{"num_attention_heads": 2, "qk_norm": false, "tie_word_embeddings": true, "init_std_qkv": 0.0442, "init_std_up": 0.0442, "learning_rate": 0.00633, "weight_decay": 0.03, "warmup_steps": 200, "schedule": "wsd", "decay_shape": "linear", "final_lr_fraction": 0.0, "batch_tokens": 32768, "dataset": "wikipedia_en"}
Each number is 500 + 50 x the weight over its row's rms, rounded and kept within 0 to 999. Layers, rows and columns count from 0. Numbers have three digits each. The size before them is the row's rms in percent of the matrix's.

# k: layer 3 attention key, 128x128, rms 0.195, rows 52-63, columns 0-127
# q: layer 3 attention query, 128x128, rms 0.201, rows 53-63, columns 0-127
# v: layer 3 attention value, 128x128, rms 0.231, rows 0-12, columns 0-127
# o: layer 3 attention output (transposed), 128x128, rms 0.195, rows 0-12, columns 0-127
k52 091:536506576489487516473454551462528426502568461466510449468412490448479548357489488538505479543395528550437511434510522477438552538513612507477504443537504457436420631487579378484536464548470500432513520518545455492423534506571458516544521444529466430543516535437594391506444517465420512452563474493449515508574562477467483509552442510452519506559549499478564542523433584441540535581523
q53 106:380605437483447494507476571474418489521441495504448407495470506434523393524501469487396468548585449475446439484463561476556505486509534469555544526502497420543566389586516555541585551456450622506444530466517493462441501436467479492552472501534516502483489517431547552481517473554505553493518498444516379484482422506546510508499530490502499587563438592547556435527496584550394444490485
k53 099:455451473485464506486522464502494422478497451555520525438434560502488487438537443512493434532498538509515498512536505464587508437463479433485571628545462516486519559504537549549451416401417476490543514526506475444547537409575516490529519524494496472516502485480465524462408524467485452512466437346535555491454436514288482397524465528550496441508526384472487494479557498526436384521537
q54 105:529659484509501433444458498460484489520518426476527517510514476449561506514460527460512439507397477436401469494447475512530552521442577530527535437473548549583560433524521502510404479556575531398511418568457480519435521469534592503575399537473414445501446499468490486522466486472491441485459483491493479474549380597517450450451479464463454446470531491539513477487475537633422459488612
k54 097:426584457551530551494542512428419495543485464550494586391404439489442481473498523597485497536475423477482573406543476519594540430485536448606519419552504545451522486473479436540502491419563538368502521509565519454483532472474557445486616479475532533533514593493474427501527455513507477557460480484494484446449462546451523493443536509527596502544494393444537480584525552564558515464545
q55 098:536511494477522483509567545502497592465558391475521565594512509443499515563437543396547532615510492461489582459500457443470524511511579472469500513597402427492559510492479513495521521466423518549427499498549494417583589496496600488526548453444477534575494522480542559458484514544454569483553466567547581495578550548489611542439495468444561446441604437466508504506392485475519446539489
k55 102:543453470452610522502517591486439575570484364480543503540558470499473550477513511465524381547445409437493524527460532472474567469540521479583440515517482490570503490433526530432486605526446522455444609576549490479436457424533508512483473606513545486457384496533608564564556553512516480480464499455508503576541563442444561497454480552422501435475542493459464528497461555459569502517547
q56 111:483444452507571425517491531466584448442404493551461548545598415550465471475533527430568518609503442441529466574499476521611471454494470524576558547542478437388515505441482551546489585558552521539461525431526523486491584483598522577538525485540533573507543440414469464543399479521471492474568497463571532441520387491530499577455444513554502465452504439480406513480524562513473492522493
k56 105:444510467489528429561511476542479537486485493507501458500493499606462552528535504505547446559388554526546469498518586559497509479492477418425431507455544498519551545393511464490467482504562470507510405485520572430459455455509527476516559447479570384537512528452453529474488625504451422493521451382522638435562500405479583462460502461479417496491478482503471445586469473402458613535492
q57 111:472419565473401466588432396499510366602540582449556482415565570449472515474622510519524519460465569591524516439489514416515514563568514380478499533474501500476536502505463495550497552516608550520454506499465457436524486585532526461519481449550459459436502509453458517464583541523566542553479458473517502484384558530545474497498503498582528563494466507501476537402479542469506509570559
k57 101:487509411414497594543466484623523568501463564517522532479535574573474556561510485450446524519555505608561567522501576580469494471505462504520486525503540540521485526488484471533531584491547476548604524531412554575543518443513483485510527540478484580431564532446526427514608441506443466449509523561559501454489455476519521473577529501570518598456529604613524529474473505620503512560404
q58 101:513454534504491552456464575424446440436514526429457479451525547456424489615428507386543371488517499553507552465502501460499547448513471456501480562489477481556466492490462481501554444529614513539472476468525503537537514480585564444556535379471468545453498519580513578422513503452573499514501521530564517431518488451545454480486475441548523487553442352514455531400531461572565524381529
k58 102:487414461542546564495523485435536502553542505499544373464545557504514570498469497408471489489455518559558491551524573491418529488524480518541543521514484566539560518591490470422517454548590519410529507444492499549491460565506508482506567336555415462473448520444478463498544504425509347538593488503503430515524528490420470557454615419529505581486531514494545480431519560440552545483489
q59 116:599546525530540458554483445417452445549588435478514479595467485474431436523508488535594498429498523453529577441467454506517440561505523503529485488507585534565416508484548545401461511557480492516527499536470548442497515551430574482504602484404444565471561550502403445508498499511569450538534517570533492588418541508483485541459569491435614532591406432425515441552496492537533507524444
k59 112:577525476481585464530496466504454528563527539591495513511492460490465442528470539459418495485477489427508448602589527668475494578483542442562411493503520563471400390566456540464523510451450489529482472528512452512527521560563528512540472480495475517518544492524497452491589457490555528534514536481470436535539338532570540477476511452436440494466483514552539486570478487508636409484606
q60 123:475573561621487559539533457448538571508549511353507452470487438489494500569415548446611459450455491503440495416567583528510555519389460467444467502515448471455438516554554562540508514488464530484465534464466409543529468556539543444508550432517474530480457487447491488597500507461509543484417490452490472510414485487473493566564562404494438529558557517530464471464492507492458665506544
k60 119:527551550569463570452576429482556535481516425535514497421485541516475445399550532446522461441486555492409520481389517542455444527407479538395451489470585579589450466441492528554442564528478548564510535499463397502537571521488535494468513473483421515431531442511469581526514496546480481501469529580511502553530436469574468524552583447478589512554529499510442433481472540537523659523478
q61 108:473410452439589417563483479600373486433502529556450474456505527480461511408573483486467571506450419497538444515513439594474448531446527511514421473561526441500508457541478458472473462408473462481519533499582599521507457408539433490623515406525508485463528548459467510377580506481538573438498618488527472492481532456482491510417532489502445559465531544484574514477495493544498496422495
k61 101:534417581457613416506483498452468496605547516403509463467577506493474532512445589509576448461531469575498488483579522461421438402554558470540488520514558509415544551472497463566558512405499493521528463495473440412455539556532494590567423491555607527530489497605518566461431557471513517511463581529509544434510505472470435443440440465543498469481554463476527495491570423465476443468443
q62 092:498514373478540489516545515470530478507405580561453494460432514436541483506363546508448532435443601514500413499459463544552532495493436498510480494484457526518569519566503492472434512513500542510547592465584476504524537559509526559439450537500405443368431487400518477519572465614499456610456463573403466531487596535517478529508596544523549486466539516433507549544512479475502554519526
k62 091:537543555488480560538512505552546500418447571445495630620458528437486499429424515442440449499422584432569581557560468519479514510452468459492501525431595531461464507528451477465443472527562436432513477421387462478511436514496576431440603557507530549519531457526490572530494474528519511532453624521469462530491530505527500462529565513526465464553497548558431521498600465460486594562474
q63 112:470491487504497470445459475579517425484447489555441568555443497494467425401432507429402505600533473467446475514562462552577461508549487514524426479439511546476419445496552538528491498488471479436569478471489596440555515469468488487532514545474571500605533391507562547497447468489612492504500493506468391432575505515431505433501526499482490389562450516487544468610475450539433443486375
k63 113:489490515473595436493495471544402478442476497551526528530435399474507437489519440519537518467463461464480463520541481486632465526428474575446543506503486389450452482511527481505542532500527522414520462501631512423509580529487479673537551519442466406586460433455510586500444599542492535554430492444481459488529506552402472458542511472605483475532571540549554499555502452526479493484480
v0 100:579511442537442524491405575460450451475509474583538515536561509531478537571391546431459551466426494506543470470476535468384461473518499490422584476395510584490495448515557480504471513529396573445500480520628414519518578503482504475471504508544524451505463512577513552574460496466467430499515542463483483464439457560473603418432537450494412501526503468575579487586504560575517459516433
o0 101:624497532503514477534607381548593577517573474343515437501544527436412526517495439533530527457489497576582524507451508491525516487512536444430382514494547468495491514463541534505520538485474606588469471481484551495485480570485442423499487502511518474528504575425547515440499536570507513504588505426409486460511553473504458579522466521515501604483438551480546542435490388524467497423487
v1 116:520474461548504450442498565572475401471513528448568590559459507599449501455473421570476415490498478475510487433458553564448484492476396426542446457535513476488459514591542555473418523410417524438611505540501503437485488498485545421435520465448487517534496468498468488578523459562476572483490465502499516540541623517557475443514473537475458483601562433481525520539515625517500370477445
o1 118:466487500444500597533532494484657585473487494515534495452551512485494533461530609464543549532510439610494348516555589518457522477562536471524620475480521479464485541448480495547549504509534432554465520488463490478499445444506481481414475531550555439544429500554570481529474467479477516473537506545531556381453502589521437616485489456528472577492504565577527545567523440571492546467589
v2 115:418536525441499526543550455525524465441494587481447491534551419443544518491451454530495474437479543575449520536455551501509522466556395504564510564450532490460491467476474543431526487521489467493522539415528594457468486532517562402538509516497513560486485496434518496531502515453564463527500492443535428434617556382509412516514524471494544476642460452577582444476377519594591412507422
o2 106:435529563562570590602479518491568560562495356564458511463532464544517500511556566506553519500463481457435408556521430505402417583538530538506485404479541452492497428526450505596434514537528530502492522504541483549590577531574480589543472560466542495503452572553549450426458576514405578436489505489478563498492544466560510536415525557504428497484564446476508566539474470508532521511499
v3 110:408496438500497543558612483472511544427439484502582430463496496541358558498518532473399518485495576460527577580476472396494446489563514591419518502529512417511484466532500472496565381570465548525497483540507472502445465592466490528536665471556528530410389497517511455534492497477491500581473453565483498476485515456492478515490495487562548475515485487515499461619437513474526528449580
o3 107:499546468573529484475428530542441540575462541450473528455506481568524461501482499616585555498461475414521532484524610432519487477546499509510454525428514578501499415526551576473480530464443473446482475498559538388569539498400557425632461551512442485543542515501533513369526539468485573430418532480474487560527506537480417552584510590476480490434545564558504532473465552507451420448530
v4 118:505529444556550508574399492535552550506409525485518602564446539503519535503544513558560451549441527460575405478501497593548459491435552517508433490448480556428537558528477478482472522430412559556586425466540555503495542538543477531501465466474573527513540483491550454543522492576512568392400510436427559555455521473504456488425525563498507401561540471481503437490578509557443540621554
o4 109:501516451423480571481489548536530428508581482496505477443583540508554548455435452437495441425557482595483501472485500461424614439542531478458479591521513511525494526587480482458448398501603483507469519489461441529499429508573479462435498504571400444490428616590471480550505435501554549441470503586501455349536482547507494470537432499491562461511444524509454539516535420423555483469474
v5 110:425555547529444435561420637457468472452501554456500501551397511539556560528546450478544415463543469514471447436443617462528535471513412428549531476508517556431410528494541531463510516518507563547439412495444553516533423536503543511487569622562443496477490494494478558551575469541568514586553545508488436456519557531434488583480489489525549469531605526512526503466521461605516548538494
o5 104:551505484494539486463473555455545493538458470462500502518510495488536540382440615532532522479575516565555493508504447546440404469506469516504541558484540362557475526506483518546445431497525438537478462499451410513522521524472482385547474436548531527625490520500460518412419577547445497562427588492516552552498479566576635480505469521438493548536477434508552600546500444453398512561505
v6 113:439551455454461490459526491454552454469457571529465469434461562461496581439566518475489409471546597495471502550469465487420534414577520465534519580526528393430469561498491511481509441581418514481470434432516528554431436533496544581481487444421540506501415478430467535572497519414562421544427507482466558470470511473503440553513422511571496466456382497408529533511539519561440569425543
o6 105:554538503496512469484436482422365520570453396513558487534517420516470459591530543530496496510521426519560500486492558533587485458497524406523441484441562515604550421459424451468386489430429468425514462507432482480463529461458595506541500609464542527515534548531502487470460475466517572402540479505541433561512511564549486432443507575477469484535536468530432547487549481365492432514526
v7 128:517403523516456547577428449553541522450615542497560608419493496510423516494530538478447518481632530430537494495503474534581491504501459464500475523608551550413549491389491505468501588546402510472457513491506433456440500511539444566480488484502558499515553588550463518478618495503519561499508487510416606435484528480541546442603511503467505430428503498468521551508474523537474596582522
o7 120:541485437535541484469525559486487471529456487497454524479485531483519437495448463493500471560513555593495527539584484459429510457522564512517445483503490508623567456568465433471563427443541411516505483392480529566478466544503452461488594473427456470541526474581575542439445438429490425535527506376577406462599396597483442495477596553538425474535437501546503475529581554542516467494481
v8 115:558542511478426461449492472515469512633448524516493538489528482542516518373377495424492453466512466501449417509535599492483464475518506564573521573523510500552460422510495476508510507550563432518549471469491506425549460596524474511488472562567567602615521406453464469536420542429484544491523421474620503466542492520490530446601486453462452473501512512448489493512636565546475553488549
o8 104:525462466575478514568529466498443454489571399516410486436509545489556578599434589491466437454504428526512412478502590603487463459548544428458495550558559434474482580484504487528516599542505536481505505578383534482487555440399556515472580425425489458496449468533563470471449533518522389476586511469465554571523490479541556516498517511448546469423560501462488493516410536509541481471555
v9 120:556530488542540451570541415475544526554565465462594549582436602500543562508493590458528433541538499484475512517571607523463466502424461425519470495509527444548497472520444427485510439550447473487443528582556541524546426550596435481517498469439481508550506459477460544526523553476508529383479500379510542434502520452617552518534546375534523509468446542507548543541523510423528528576424
o9 111:485552544519508463558511531540552412483478480570431571357539447453510457521611509487507560405508515565584504435414479510420547419497521386518518607555557549413597531476493514429582549442485507541597439405493536518494574458487500523532455527566468529442536495577461446469478432484431418486550490543541487480523466525473564485450469527505560522516563466518492533492490467490521426519554
v10 108:506498466470563394482512442568551554494544498580498571538522468530515469497564486479443481517473433488480448499537549512481386541571418532553576504504488563568568494449443446431491548505478508467597526549475522607572521550410497427547474437540593560562514483450509438423451554600470468441447460432585440528462546496413521546523480521478620529501570516523529451457543463433428510490457
o10 106:510536454513458557468583559408495494492535516523446483491517517437529555536485506496515446419452443452506613407372511476438534501509501497516555480592501444471513573499585501535569484488484484512425511524451412432491451526454438545502503522437331421420451455447519523466452465467565504454488530542444459415451500457498552506393455547570583496516588485515472465503481558599581529510527
v11 105:425468494531486521552397497484476548517462554466520514486461454505476432493483548423456407521489506505572516481484506482525494391456543575527527443518488502384405437402489416526523464530577508527376469451514572519524542566489480520550518508430517543444494533424485510606478565504553526500487483517559564544524610537463459486493458462438463533525434526491530423383549441495424538488657
o11 099:577582483494463501544542494448445493534479454468475564545481403506599502458378514521560592440535514523455508456523436508439499485584411450459490521525530511579541595447561541481511489464415505439502538472474452574483486519422533525548502487469605447584513545550493450483469548459470496476436529534420458523671436541517511428554483493494570492513477491373473537484485520452529432525408
v12 114:425432426544528602498621509543505649538569445508470422507449434426534547528548578629566536434513517506519632511536507441451466547489470480482574518492455501474528524546504516524524553525538553521472504528448461471459499504473448497538531492495449462511526512629494514450553565453477502484529570554519540504503461474505529512379515554423456508596475552532525471426567399550527440518530
o12 116:495508589532433520513492495510476524415469600458530510476529512560489456430503521468452508573358491489536407585440430485506451470481466509487460447433543509456455458459581473510502541474606471464511419399469580481538434580475533426551516519491485495637530454463452488581531435498574438450439464414479525520532523452514498526556459446550481445458505419462425489521499575394486527496414